Weights of a small GPT-style language model, trained from scratch on English Wikipedia.
Architecture: RMSNorm before each block, rotary positions, capped logits.
Each number is 200 + 40 x the weight over its row's rms, rounded and kept within 0 to 999. Layers, rows and columns count from 0. The size before them is the row's rms in percent of the matrix's.

# layer 20 attention output (transposed), 64x64, rms 0.219, rows 22-44, columns 0-63
103,161,154,258,173,195,208,284,180,199,197,203,134,176,170,179,267,249,170,187,206,279,178,197,158,193,196,192,274,194,248,141,197,128,184,199,162,190,240,209,265,209,213,184,245,132,216,199,206,169,181,239,263,183,282,149,178,180,226,194,278,162,168,122,188
128,202,195,209,186,235,189,140,211,135,217,199,205,202,149,186,178,256,239,169,190,204,185,152,209,291,199,168,252,184,177,266,165,189,140,173,223,235,142,172,134,105,222,224,163,266,224,186,183,213,182,196,191,201,258,222,301,202,173,192,189,232,157,257,295
107,210,263,215,170,203,149,188,227,192,239,247,189,202,164,208,124,168,226,229,265,228,185,182,161,203,213,186,143,172,212,184,133,169,203,238,128,126,137,225,111,180,188,149,167,191,150,134,104,180,188,145,252,180,185,195,172,146,176,250,240,235,225,178,204
118,254,172,156,220,168,164,226,301,145,172,152,198,197,239,134,143,153,185,180,247,172,159,201,169,196,189,220,212,147,177,201,177,244,201,241,187,220,239,162,198,75,192,140,268,159,205,199,215,262,222,209,216,102,230,189,237,190,225,197,232,163,179,176,233
113,229,211,222,167,126,120,219,250,208,188,157,196,249,188,240,210,275,144,158,217,210,195,227,249,222,171,176,235,223,219,205,257,161,261,184,139,195,171,168,276,182,105,268,236,186,171,224,156,178,302,248,176,161,194,195,199,165,230,173,249,203,203,232,192
104,229,186,154,222,232,148,237,264,258,192,199,227,272,156,199,180,179,148,204,213,147,261,185,211,304,210,114,184,160,154,172,208,225,100,247,163,166,184,170,205,190,196,212,232,199,265,177,183,174,209,227,196,180,232,183,193,253,173,126,178,274,228,248,182
101,258,176,206,240,130,211,191,137,141,195,202,192,203,200,210,161,242,207,160,203,211,200,215,249,300,225,167,184,244,206,203,151,173,146,137,126,253,204,144,151,133,174,233,165,197,149,209,218,143,176,210,196,174,160,158,105,225,143,186,252,167,227,209,250
099,221,227,178,177,111,185,245,187,252,155,191,193,163,218,233,250,187,242,246,145,258,214,271,230,149,153,213,253,171,209,163,244,197,236,236,263,160,203,270,174,201,201,161,180,250,115,171,138,133,185,200,212,174,216,227,171,286,169,157,211,232,183,157,219
101,221,217,187,162,156,234,177,282,166,234,210,230,128,245,147,181,268,175,273,221,221,181,235,303,173,175,137,207,193,252,236,165,205,269,189,214,168,246,163,219,204,233,128,200,172,226,139,212,220,174,172,219,287,196,236,148,205,236,208,232,239,246,216,204
095,262,155,242,200,259,204,173,155,238,239,201,209,147,216,199,187,190,131,196,228,139,173,163,142,171,231,175,187,240,212,273,126,187,215,224,193,213,178,90,150,253,187,197,191,146,146,224,250,152,215,194,203,220,151,139,248,193,240,183,113,145,211,187,197
091,222,149,156,173,198,211,286,186,226,198,212,200,266,97,149,243,207,171,174,179,235,139,196,242,152,272,245,198,221,170,166,182,196,200,219,268,226,182,187,188,229,181,144,265,199,147,234,210,156,147,250,160,197,233,209,186,254,220,278,205,154,189,231,277
086,198,213,184,204,168,253,230,292,221,152,201,177,189,195,258,155,235,255,255,205,165,155,248,255,134,149,221,199,302,138,229,215,142,244,234,168,221,149,226,190,225,190,232,166,210,160,225,226,178,182,229,152,205,136,210,259,204,164,151,246,189,235,138,242
084,234,208,200,187,257,219,181,212,121,149,136,191,174,187,259,125,210,198,213,174,152,213,199,131,158,214,202,234,112,219,252,141,187,170,230,232,94,217,199,201,223,242,147,282,212,217,209,217,225,205,226,189,131,256,223,197,168,126,146,189,169,221,192,179
083,215,213,199,208,211,271,175,82,310,120,195,205,145,207,202,179,183,187,181,151,189,148,179,190,187,165,171,236,158,204,198,286,148,268,212,186,217,162,209,228,199,151,151,180,265,189,151,199,214,198,187,180,221,193,197,245,207,197,294,181,204,159,236,256
094,223,206,191,137,218,290,214,99,181,184,172,189,161,180,230,264,193,176,201,162,221,235,169,187,209,198,188,112,197,175,172,171,218,142,168,168,237,187,225,185,249,225,172,173,148,273,221,177,209,239,216,203,164,252,155,229,239,111,218,247,251,131,260,151
090,286,207,219,272,219,197,253,240,277,202,191,205,208,198,261,232,132,288,143,201,150,246,217,140,195,276,220,152,256,238,185,234,219,162,189,197,190,187,147,268,194,206,183,153,213,159,204,185,146,209,237,249,142,164,249,242,206,177,161,212,234,183,187,164
103,229,286,163,205,161,229,180,263,187,224,151,167,179,184,168,153,264,158,161,214,150,175,170,210,234,160,139,271,230,253,188,248,260,134,228,158,201,225,153,222,183,215,202,234,131,225,256,276,259,187,206,145,212,191,196,166,218,181,206,156,233,209,252,138
095,225,221,209,90,152,124,170,177,230,222,166,181,176,152,196,238,252,236,211,215,188,207,187,142,258,205,194,215,208,130,123,250,203,275,203,240,195,142,168,223,118,197,167,155,181,213,314,248,199,214,161,223,220,188,230,188,161,198,173,239,234,207,179,189
085,249,186,211,113,175,178,190,185,170,211,184,145,195,140,210,216,277,188,223,256,153,288,217,272,193,162,191,224,126,162,190,186,142,204,194,198,213,262,213,193,224,188,271,262,150,154,194,197,156,173,192,195,172,166,172,250,197,189,159,132,247,254,247,267
096,201,183,239,216,199,115,166,262,256,237,158,229,208,203,285,152,124,151,243,155,226,216,197,188,195,149,202,194,171,249,243,202,193,329,265,218,201,237,179,154,234,185,189,243,139,242,242,232,232,228,224,170,202,179,191,187,149,197,201,178,252,141,197,224
099,211,188,192,229,243,222,222,260,280,178,206,162,202,212,224,203,262,180,197,207,176,277,172,189,178,138,212,218,187,130,222,249,274,124,302,240,277,266,205,224,179,160,197,185,223,168,273,166,195,239,220,228,224,216,152,164,184,127,164,193,200,191,209,252
092,199,194,165,239,171,222,124,235,200,196,169,142,221,224,245,157,198,156,160,223,200,241,211,257,266,197,248,126,141,212,235,174,196,150,216,220,215,147,214,211,178,86,146,141,210,160,170,192,135,217,159,209,198,146,223,224,243,263,232,163,250,187,207,129
095,306,159,235,188,174,215,205,206,189,242,187,147,201,192,125,147,192,185,254,139,169,147,174,197,183,216,188,186,150,206,228,161,138,176,128,182,198,234,172,231,202,149,271,215,214,169,132,192,157,279,284,202,264,179,195,146,198,206,229,213,226,123,197,194
# layer 20 attention value, 64x64, rms 0.0975, rows 23-44, columns 0-63
132,110,199,242,257,257,196,209,267,229,289,188,204,199,180,167,177,174,280,215,264,194,206,233,260,225,190,272,121,249,159,232,183,258,159,278,190,167,201,174,206,128,175,154,160,176,234,205,207,200,207,177,225,219,180,263,145,213,214,185,242,192,229,208,224
100,240,168,227,170,203,223,232,217,169,185,191,225,215,204,244,198,178,305,264,139,154,127,261,162,199,207,247,289,197,138,202,226,155,211,167,181,180,245,156,233,194,227,228,194,156,231,209,239,238,254,165,256,198,210,107,193,233,175,179,179,277,249,246,197
110,168,156,209,271,174,233,205,203,191,226,220,165,154,190,225,146,273,204,257,219,161,202,220,125,174,189,231,184,184,222,288,267,188,206,182,143,282,246,231,229,200,204,191,160,186,79,174,276,242,191,230,194,166,202,244,187,168,175,225,253,191,183,142,178
124,185,187,152,190,232,197,219,196,113,250,216,197,217,218,253,156,295,224,165,180,225,195,203,148,197,235,192,116,228,244,252,147,180,231,185,240,186,208,238,203,132,115,181,176,152,257,136,224,183,202,134,184,152,242,145,186,217,134,213,222,147,176,164,237
102,160,195,273,253,186,195,241,218,132,279,214,240,208,223,212,242,225,265,186,193,181,252,241,150,219,178,193,217,231,237,190,134,193,292,206,243,197,220,138,220,166,245,228,105,145,237,188,214,195,213,241,187,159,199,202,129,137,183,213,254,212,241,220,263
098,250,152,169,276,283,241,179,241,124,265,207,198,216,257,246,223,252,185,139,189,182,199,206,244,177,270,206,215,217,160,159,121,152,186,223,219,207,209,228,251,132,170,164,199,185,227,199,177,213,239,141,216,218,195,220,233,281,232,216,225,159,237,210,272
091,190,207,218,166,249,214,158,208,253,210,243,216,207,172,229,191,196,114,180,189,190,181,140,194,163,258,226,196,180,232,214,134,175,261,177,95,173,222,181,164,260,230,181,190,153,235,239,162,197,209,156,299,138,243,185,213,195,153,208,140,193,229,192,93
092,283,209,144,221,214,207,224,200,226,178,268,238,218,237,237,223,194,162,213,129,179,182,161,182,257,221,199,149,177,193,201,223,213,229,182,181,151,97,183,156,227,152,191,254,175,169,207,279,180,195,289,177,131,250,179,253,223,138,222,153,167,183,241,254
100,136,183,226,187,188,193,174,173,203,135,221,209,229,243,173,183,195,268,153,114,264,186,212,248,253,180,164,215,227,242,187,188,200,102,206,199,244,110,190,265,221,280,134,230,205,234,174,239,195,256,232,154,253,182,171,225,228,245,216,228,189,220,257,179
084,156,188,194,210,255,264,151,231,256,236,242,186,147,236,211,224,198,201,251,188,214,239,244,246,198,221,233,196,225,226,196,255,233,211,153,185,100,219,218,157,207,189,193,115,168,223,205,184,266,178,142,313,163,218,135,162,225,184,133,137,213,180,210,214
081,114,285,169,212,229,152,237,249,175,187,223,154,240,202,133,261,159,232,211,179,256,201,189,171,171,260,193,186,220,244,251,257,255,143,220,209,170,172,185,189,213,124,160,111,178,258,251,211,176,230,290,194,192,179,201,204,229,165,198,159,221,226,199,175
087,332,221,152,242,255,222,273,202,228,221,225,198,189,157,237,170,224,180,222,205,161,171,172,257,234,215,243,198,176,311,155,170,204,270,195,157,198,197,207,256,225,197,184,187,131,206,215,197,209,173,172,138,185,223,161,170,228,159,277,162,169,246,227,197
087,151,175,292,161,215,181,182,239,170,179,234,144,212,249,109,260,215,187,246,153,219,184,215,208,207,209,87,215,220,229,158,198,154,180,138,216,181,266,198,187,220,247,211,230,204,135,222,90,177,192,145,165,234,155,207,212,199,242,191,235,173,213,188,227
096,167,143,197,238,144,159,233,181,172,189,257,222,203,141,195,140,170,150,253,242,203,225,229,269,188,180,192,184,178,245,177,111,157,251,251,277,165,224,156,209,219,200,269,161,258,166,143,144,224,223,131,174,133,195,166,211,211,222,196,192,200,193,269,183
091,156,238,133,218,206,142,206,285,248,169,169,192,164,187,180,155,196,131,268,278,247,182,158,191,183,193,162,240,123,165,182,205,232,123,169,112,164,199,188,160,196,157,165,218,188,181,94,199,146,196,191,168,200,232,162,202,224,171,213,190,154,185,209,186
107,278,228,211,215,214,179,210,231,152,115,235,256,127,143,242,209,184,159,170,170,159,157,220,183,217,144,230,216,176,229,185,175,194,254,211,261,225,218,242,211,174,151,118,177,240,136,210,178,198,187,205,241,238,264,190,177,110,202,186,288,169,159,162,184
095,103,172,252,190,241,281,228,214,143,198,221,231,165,163,196,134,163,199,215,135,203,208,162,263,215,193,192,269,175,125,131,199,171,164,164,197,247,128,196,219,193,199,138,225,176,165,219,212,194,224,253,239,201,202,181,248,167,254,191,211,245,180,289,167
086,229,143,144,171,205,196,232,210,236,155,140,237,269,224,178,144,128,168,190,193,184,177,263,172,201,248,218,276,227,220,175,199,181,222,167,193,234,156,213,211,186,255,206,128,212,246,224,193,308,174,256,221,260,182,262,160,205,195,238,215,143,191,236,126
092,229,216,170,237,212,185,231,210,162,206,148,173,176,131,162,197,202,294,206,263,170,224,144,210,203,207,236,270,256,215,184,141,155,244,176,194,262,276,159,206,194,216,262,176,208,140,231,203,210,216,188,263,235,251,299,259,245,174,224,220,263,211,204,179
104,234,258,156,165,193,166,255,177,134,215,171,126,115,204,304,201,160,164,233,119,249,112,225,162,222,197,200,245,252,186,191,187,185,224,147,186,171,211,235,204,240,185,254,214,231,191,184,216,235,217,261,228,220,226,151,262,263,211,207,196,200,156,177,198
096,201,249,298,140,150,208,176,227,197,151,206,266,190,210,192,162,181,194,232,217,220,202,257,203,184,238,198,173,215,125,172,202,216,155,208,153,256,235,180,196,240,160,207,234,222,222,228,227,247,127,180,199,234,204,278,121,287,192,206,274,127,161,205,249
097,219,211,192,245,264,190,196,263,249,149,191,150,193,260,232,207,284,203,234,236,237,223,221,164,155,261,152,174,193,180,171,216,161,149,230,219,227,213,280,207,236,238,219,159,205,206,171,137,261,199,116,215,203,165,234,155,217,242,203,220,162,131,296,191
# layer 20 attention query, 64x64, rms 0.0936, rows 32-63, columns 0-63
075,165,228,254,252,264,225,250,226,147,265,160,171,163,197,226,205,235,209,280,160,182,166,190,196,165,194,216,241,145,189,197,157,247,174,247,227,206,188,212,264,124,180,190,243,181,255,193,231,192,223,119,217,164,249,191,222,208,254,302,176,156,151,242,239
059,169,207,237,187,152,180,168,213,164,215,225,236,205,213,171,216,200,278,187,136,202,247,240,162,305,163,184,235,187,196,204,171,151,203,219,128,202,166,286,205,164,203,91,222,180,163,173,178,128,133,221,115,208,165,207,209,190,153,223,264,227,225,220,210
062,228,155,247,220,157,187,178,230,156,218,150,203,177,296,211,168,142,210,206,260,221,177,147,165,278,237,214,213,238,195,232,238,144,271,183,191,176,158,182,244,208,190,136,257,217,225,258,205,191,205,209,205,111,200,192,218,218,147,231,231,261,155,205,299
076,177,213,168,137,96,215,122,161,200,143,184,209,244,242,170,229,193,233,180,198,238,210,244,246,276,179,182,212,171,212,223,230,162,196,207,145,205,189,212,191,166,225,201,176,253,204,158,202,222,137,206,190,262,158,252,176,244,147,143,194,208,337,180,217
062,166,186,210,137,229,176,132,221,165,193,165,290,208,218,190,241,208,215,156,242,291,250,182,230,257,157,174,183,217,138,204,140,166,248,239,155,158,221,231,164,184,149,203,199,282,200,228,174,218,165,223,228,121,211,164,222,194,137,173,134,261,210,203,238
085,221,154,176,145,95,136,140,172,196,153,154,165,221,230,200,244,172,233,175,238,252,204,250,218,309,181,143,176,207,195,265,244,146,240,151,171,173,181,142,158,248,181,184,222,184,175,179,192,205,143,159,228,230,162,170,233,208,220,183,183,265,238,223,180
070,195,267,201,255,222,175,166,236,194,186,217,188,192,100,234,204,182,160,164,248,254,133,217,219,142,201,203,193,194,148,149,159,280,169,165,262,200,184,201,263,203,236,175,167,206,130,205,172,170,240,271,218,125,221,121,148,194,204,186,206,153,140,198,173
071,267,171,183,234,222,205,205,253,231,187,219,206,173,235,235,197,219,231,283,122,125,216,250,248,187,281,264,250,157,200,175,214,170,198,284,216,177,225,210,128,201,137,252,245,159,164,163,260,170,241,178,260,198,200,187,213,183,172,221,176,213,141,247,176
077,169,149,184,255,212,147,285,196,240,243,221,213,171,230,210,156,197,182,207,169,173,225,215,215,159,224,216,186,199,143,129,178,306,224,205,270,177,212,170,225,133,230,196,255,155,232,250,233,211,277,252,201,138,224,199,182,232,198,225,131,183,123,209,147
077,175,214,236,143,208,117,249,274,155,203,231,196,158,210,217,144,238,145,170,199,314,155,162,257,185,203,272,211,192,197,157,197,194,218,264,149,215,180,231,140,201,233,262,255,185,241,172,210,238,215,171,244,207,254,243,159,181,236,185,210,218,146,158,220
088,243,265,223,180,234,194,211,248,181,124,205,190,178,205,219,140,216,220,224,236,197,210,199,233,151,272,245,262,206,271,194,219,265,184,219,132,238,170,267,262,177,142,186,214,189,199,230,142,129,226,181,203,162,202,206,247,182,230,224,276,237,117,160,249
087,154,178,158,109,105,229,167,130,203,276,213,180,225,174,134,210,158,202,201,168,137,236,224,152,257,193,184,187,186,207,208,215,191,207,188,228,225,206,179,168,151,237,264,214,227,189,182,213,219,158,141,151,253,161,211,198,160,145,167,165,250,280,254,254
080,165,213,242,170,137,257,218,212,189,187,105,279,188,204,206,170,198,203,262,202,268,167,223,273,172,161,237,148,258,253,177,262,190,164,150,210,211,143,140,192,223,219,157,239,151,232,226,200,194,153,186,208,187,219,214,207,214,252,139,205,301,243,200,179
109,171,208,208,158,194,268,145,172,209,222,146,169,193,239,140,147,148,244,158,190,176,174,189,149,310,189,237,180,191,196,258,266,152,216,152,180,185,251,203,186,201,190,224,128,209,166,141,220,208,170,157,195,207,154,281,213,191,156,194,185,256,299,183,199
118,184,173,172,196,208,78,179,141,242,172,251,179,233,225,248,178,188,260,195,198,224,188,226,148,235,275,181,202,132,152,271,171,186,193,247,222,149,204,216,222,181,118,232,132,205,197,173,210,202,174,192,162,227,185,170,196,134,206,271,264,128,200,174,221
110,194,242,194,175,216,198,162,123,149,220,257,219,164,163,143,241,166,227,213,130,219,177,203,218,244,92,115,205,180,196,222,213,224,227,224,116,207,248,249,175,257,232,162,174,255,168,162,195,285,143,183,162,194,232,212,196,235,210,164,270,193,202,223,189
117,132,222,216,161,273,210,168,224,186,172,204,297,225,156,238,179,252,240,158,131,189,180,240,221,192,255,158,160,180,255,178,135,195,256,173,251,225,190,152,189,203,228,147,155,145,179,231,199,202,152,187,177,252,201,135,194,285,176,164,146,194,190,239,151
105,263,208,168,219,231,191,130,297,167,184,196,235,230,204,217,200,232,221,257,211,159,163,170,267,138,204,237,230,156,181,214,244,195,173,176,213,197,170,200,222,236,185,244,176,191,160,132,94,290,187,173,160,187,229,258,247,200,214,294,220,235,209,161,212
118,279,178,188,211,241,134,254,200,93,164,196,206,213,234,196,222,161,179,191,204,237,128,178,146,162,122,191,209,203,190,194,239,220,240,247,291,204,174,226,148,235,240,185,274,158,191,200,200,160,188,289,175,262,192,249,221,217,158,182,192,249,178,200,166
127,234,187,258,214,192,164,188,133,177,255,223,199,156,150,226,187,201,186,213,203,179,169,223,244,252,189,266,190,196,164,252,138,190,237,237,229,94,209,168,183,173,213,266,287,210,146,226,191,261,234,230,179,232,235,174,226,275,180,160,222,231,132,206,280
125,158,218,209,155,118,213,182,191,200,283,200,159,119,230,296,156,213,210,164,156,226,222,201,173,209,164,205,201,233,219,171,169,214,186,277,251,189,137,203,204,185,151,166,221,193,244,170,214,218,241,131,175,177,294,188,141,114,166,205,194,227,256,213,178
121,143,221,203,171,188,218,203,189,207,183,228,143,224,207,173,168,239,141,227,231,159,271,223,243,178,173,154,167,213,324,229,192,217,234,247,262,199,244,172,144,222,165,206,175,166,169,137,207,188,265,268,152,276,155,187,158,206,268,262,214,227,179,215,227
115,148,202,137,189,270,178,206,229,159,193,193,175,126,235,205,155,165,152,162,173,199,113,170,191,240,217,248,177,145,248,214,238,229,209,249,115,231,252,204,178,296,255,190,177,160,273,178,180,233,217,245,227,198,192,187,185,227,232,263,230,146,188,235,233
114,226,175,149,218,185,175,189,153,208,156,205,200,218,150,144,111,192,209,192,154,177,199,170,194,83,216,214,253,152,274,239,144,95,202,217,168,222,247,212,243,197,163,172,227,199,139,247,233,174,176,284,206,203,246,156,227,160,221,226,169,239,210,184,200
123,203,239,210,263,183,195,249,165,241,227,167,79,217,246,235,226,208,312,228,176,198,235,187,204,197,192,239,148,184,237,181,243,185,229,169,157,230,118,147,139,131,215,146,174,158,188,162,214,202,159,169,237,208,192,218,247,225,190,189,230,200,144,168,267
108,175,227,223,133,215,190,221,154,207,190,152,214,188,298,209,222,183,214,247,214,188,254,214,241,171,212,182,203,141,224,293,165,258,195,199,111,193,232,194,200,197,192,196,292,233,253,232,262,267,207,129,168,166,147,241,271,169,172,172,194,183,182,251,176
121,280,111,211,172,203,187,242,159,160,271,173,204,226,206,250,160,189,222,199,217,190,200,221,160,145,255,250,184,255,247,146,186,204,124,209,181,149,192,160,224,141,272,217,145,212,153,150,190,185,200,138,189,218,165,292,157,190,253,226,214,228,215,205,151
115,136,192,226,181,194,181,284,153,263,243,215,294,165,184,211,250,289,189,173,210,159,146,188,241,208,281,139,282,257,196,217,202,235,146,175,209,185,190,161,236,179,172,189,205,177,230,204,212,236,155,239,213,192,264,249,165,204,200,280,191,196,189,243,218
123,157,265,281,236,235,159,159,254,169,188,174,239,199,200,218,216,110,239,245,150,240,218,169,232,244,238,224,269,207,206,206,235,117,124,237,219,178,239,187,177,138,194,157,187,229,181,229,188,146,204,191,146,207,180,222,185,194,188,233,195,283,123,251,203
115,191,277,247,198,110,246,186,133,183,211,214,232,189,127,204,154,198,189,190,269,146,154,183,133,126,249,201,237,153,212,195,187,174,201,225,206,213,193,311,151,192,241,216,194,187,191,182,186,163,187,157,208,183,155,129,272,145,215,204,150,163,167,187,204
127,223,242,229,209,227,221,233,272,177,206,178,165,205,138,192,231,154,199,212,163,199,159,237,230,171,192,247,264,253,145,188,190,251,263,239,150,219,185,168,213,148,157,176,262,274,158,137,168,225,211,218,229,316,179,192,176,157,239,227,194,233,276,232,239
123,182,215,148,211,159,211,250,264,197,136,222,186,161,161,270,221,121,218,156,138,221,231,164,164,164,199,236,152,183,212,254,185,177,172,167,219,149,227,236,187,226,192,193,261,185,158,185,261,177,234,159,148,231,179,217,181,337,242,231,174,145,225,207,220
# layer 20 attention key, 64x64, rms 0.1, rows 32-63, columns 0-63
068,178,226,258,231,174,206,200,279,223,165,191,258,193,218,194,242,190,225,167,198,229,227,195,163,206,156,234,250,202,218,187,203,203,173,200,179,279,127,161,178,174,266,128,314,185,164,238,231,263,156,136,199,143,253,194,242,143,203,163,220,142,236,164,171
059,176,160,206,229,161,207,151,233,222,236,194,150,231,262,132,240,170,223,191,222,187,246,220,201,147,204,197,240,257,247,239,205,235,154,120,271,243,144,189,194,141,192,221,225,187,227,194,205,303,252,214,177,223,314,194,194,219,188,165,207,243,160,267,198
066,182,209,186,210,261,200,150,255,185,189,297,171,229,198,135,241,246,194,257,179,206,247,194,140,226,180,225,214,263,179,189,168,187,215,205,223,130,230,217,184,170,170,197,109,144,165,161,189,286,203,238,239,293,176,169,219,201,195,204,230,144,180,122,229
070,237,220,204,223,221,196,242,175,198,184,225,169,196,221,224,40,193,196,175,236,218,97,234,186,170,235,201,203,230,146,229,219,189,236,202,198,174,250,221,145,243,104,230,171,163,230,190,167,88,179,192,165,201,168,247,149,197,192,215,207,233,186,211,168
059,141,222,198,207,260,220,213,191,214,260,264,175,201,133,148,202,189,232,235,210,185,188,196,249,193,156,218,194,144,145,184,210,197,212,183,154,103,234,182,237,173,147,244,71,156,229,186,241,182,241,210,290,234,220,184,191,180,164,169,205,192,164,275,227
087,263,173,186,157,254,203,226,189,122,94,165,186,189,218,216,105,209,171,221,267,266,138,217,169,174,167,191,161,174,164,169,163,160,196,205,280,179,238,205,225,244,142,198,212,156,159,214,152,150,176,214,158,233,154,228,194,192,226,250,252,189,224,190,147
078,169,192,182,222,204,211,237,230,271,161,155,227,273,233,209,310,209,202,225,241,194,245,190,149,191,235,158,172,111,227,155,187,168,160,261,204,211,188,208,224,111,262,222,237,178,155,234,220,241,182,202,188,208,212,218,261,245,197,209,113,163,211,259,250
074,149,221,264,154,202,276,163,231,186,214,163,209,270,131,179,172,215,235,200,200,190,258,170,238,150,109,234,245,197,253,199,149,198,190,132,224,180,251,197,172,239,211,137,273,242,232,170,152,208,234,173,154,281,148,200,176,233,168,179,202,249,214,172,197
064,184,186,209,183,179,159,141,325,244,188,191,195,258,199,237,284,153,213,210,238,206,220,230,146,265,212,206,209,208,210,219,138,181,148,227,275,194,147,155,214,151,233,196,269,214,213,178,198,270,133,260,150,200,222,150,241,218,217,155,185,191,171,200,244
068,181,225,207,194,206,175,256,109,173,211,179,226,207,167,222,193,144,233,266,252,254,207,218,220,215,223,258,124,189,249,228,206,254,204,142,145,140,248,202,214,155,165,242,174,148,241,180,156,140,236,171,241,231,201,183,188,219,276,212,165,179,143,292,232
082,210,259,152,227,162,226,224,203,151,190,243,234,143,222,198,227,184,180,127,192,198,150,203,195,246,186,250,252,226,142,161,242,138,245,122,170,231,249,226,189,215,186,183,247,177,155,161,236,139,244,181,106,277,256,224,195,179,198,161,212,241,133,176,168
085,225,267,224,160,159,248,214,154,182,194,215,153,138,263,119,116,181,204,230,168,159,215,199,206,207,164,153,155,191,233,259,249,143,238,127,196,139,188,234,169,210,170,255,153,234,247,194,137,170,232,207,220,164,234,254,130,192,157,202,231,231,228,170,190
097,207,186,183,157,205,114,266,131,194,177,237,237,156,170,183,103,206,215,241,223,263,140,210,287,196,251,232,183,203,205,159,195,232,231,244,213,232,230,257,252,252,141,225,201,156,190,158,230,147,166,217,271,193,155,207,199,183,259,216,245,227,153,208,218
094,173,279,141,182,171,215,174,111,153,172,209,240,185,257,187,247,175,197,185,124,166,175,199,213,226,229,283,166,236,194,215,246,179,242,211,228,187,281,232,221,210,125,161,176,209,199,151,236,112,228,172,200,209,184,243,178,213,185,198,230,302,206,222,152
111,188,175,185,187,204,168,228,151,247,207,181,234,154,201,210,156,197,228,201,203,241,154,164,268,250,285,294,158,215,144,175,240,223,200,215,104,214,180,187,205,240,171,197,207,127,181,155,158,166,167,144,167,243,166,140,203,103,240,204,177,216,150,221,245
099,197,152,277,207,255,155,241,148,179,215,251,246,186,171,185,236,181,217,205,225,233,196,102,163,162,169,215,161,231,264,158,108,230,179,153,203,165,172,220,205,237,224,265,186,218,224,207,232,253,150,232,175,177,282,180,252,206,235,206,162,223,187,293,210
117,180,199,236,179,276,300,182,181,178,273,161,206,233,154,215,220,237,223,214,156,153,199,211,246,231,257,197,95,245,198,154,245,172,216,201,207,159,208,179,229,140,183,255,207,248,185,144,221,201,207,132,241,202,171,170,233,235,233,109,200,243,196,188,137
111,178,233,204,251,144,156,207,290,184,236,136,225,182,187,200,150,182,193,195,185,167,142,232,174,159,263,284,177,182,249,184,226,214,249,123,209,161,192,214,282,188,255,212,217,178,167,156,178,202,198,91,209,245,198,181,155,229,244,176,270,208,160,164,212
115,198,151,152,218,173,213,227,196,125,138,249,151,194,286,194,193,208,193,168,243,149,222,222,198,264,188,147,211,182,243,234,202,176,184,231,163,165,205,211,269,299,132,160,212,204,156,189,189,201,194,190,193,194,105,256,236,200,191,152,200,307,186,190,164
133,230,180,204,147,170,195,206,181,181,251,276,203,242,175,168,182,197,142,139,154,269,237,226,168,225,244,197,190,175,165,185,178,165,221,195,215,100,198,211,244,172,187,151,241,219,196,179,207,268,195,226,285,207,261,262,134,227,118,219,217,243,114,191,184
122,210,218,305,170,169,212,184,178,281,204,201,193,152,270,230,227,206,148,203,208,210,223,225,188,252,209,245,248,170,186,245,143,223,163,242,254,182,131,263,135,174,162,266,226,235,210,169,169,204,211,132,134,232,180,185,187,197,172,237,163,227,269,252,152
119,233,144,194,157,156,283,188,229,215,310,93,207,126,172,214,185,149,207,162,134,211,248,224,220,195,213,190,169,222,173,217,213,248,216,257,216,244,245,240,233,289,208,230,214,217,214,178,190,214,189,236,214,279,201,139,212,225,199,247,195,216,143,205,192
117,180,166,180,277,183,304,220,262,206,234,232,205,261,217,195,192,154,211,169,246,209,229,134,223,267,166,235,195,248,221,180,225,186,230,177,155,257,213,176,153,160,207,167,222,232,207,139,90,218,189,196,234,176,240,165,222,218,200,252,268,151,167,230,138
106,123,150,160,171,161,234,173,161,243,266,203,225,241,183,135,285,191,250,185,157,197,155,243,244,143,144,224,188,201,160,163,188,187,171,245,174,195,226,215,171,178,190,184,281,225,149,200,234,71,203,180,153,178,216,159,197,207,192,172,251,193,142,216,203
123,174,257,207,173,155,212,256,232,172,153,157,221,183,178,195,152,178,212,248,222,239,228,152,179,199,257,273,157,131,176,190,175,140,139,237,184,225,207,138,150,224,224,211,236,244,127,181,246,229,257,266,230,238,195,158,278,255,227,188,238,215,181,176,267
102,254,209,157,200,211,186,199,164,136,191,188,223,199,166,233,221,284,245,219,217,243,250,187,261,202,160,278,220,220,291,256,174,209,246,265,206,192,190,201,129,186,243,131,220,139,199,158,187,234,159,200,174,259,226,213,244,202,148,197,115,175,212,143,162
122,185,255,207,157,224,144,215,209,208,222,160,217,197,252,258,138,227,184,156,147,239,188,245,153,222,177,175,227,265,225,141,252,210,193,223,91,172,223,237,113,256,158,241,208,214,154,173,203,180,222,195,156,132,275,196,209,231,207,173,230,224,211,282,198
115,179,221,261,213,175,158,185,153,250,185,173,286,225,216,219,253,255,213,175,172,155,145,170,217,221,244,258,195,304,260,209,249,194,178,235,219,226,203,227,252,176,187,189,133,154,191,217,152,195,229,284,254,237,237,193,190,243,146,185,263,188,249,193,147
117,135,161,219,255,125,165,160,247,232,211,140,157,221,144,223,189,243,208,268,181,186,203,162,171,279,162,230,214,195,158,191,199,226,206,104,204,165,236,204,203,141,98,147,200,174,160,159,201,181,199,211,240,222,191,221,216,267,181,156,161,247,201,253,243
119,170,224,219,202,200,213,89,196,147,203,250,231,285,116,250,204,176,230,218,174,231,168,189,190,189,201,157,223,200,156,187,247,198,183,269,176,187,99,230,205,220,165,171,214,244,181,201,132,237,75,139,185,204,206,164,183,210,212,220,181,179,213,169,243
130,188,143,130,192,180,192,221,243,195,180,192,144,128,207,258,291,176,144,188,101,252,124,209,170,229,187,218,254,157,243,194,196,252,208,234,169,223,198,179,226,159,212,193,196,224,171,99,188,147,241,235,285,204,200,218,227,197,232,224,163,216,232,209,234
127,148,224,166,202,152,252,223,249,219,128,231,129,187,178,201,154,126,193,208,226,200,171,204,315,148,221,224,185,282,189,204,189,250,269,208,235,178,231,198,231,236,155,214,222,228,144,217,231,194,267,196,156,173,212,267,154,242,238,205,140,153,216,184,168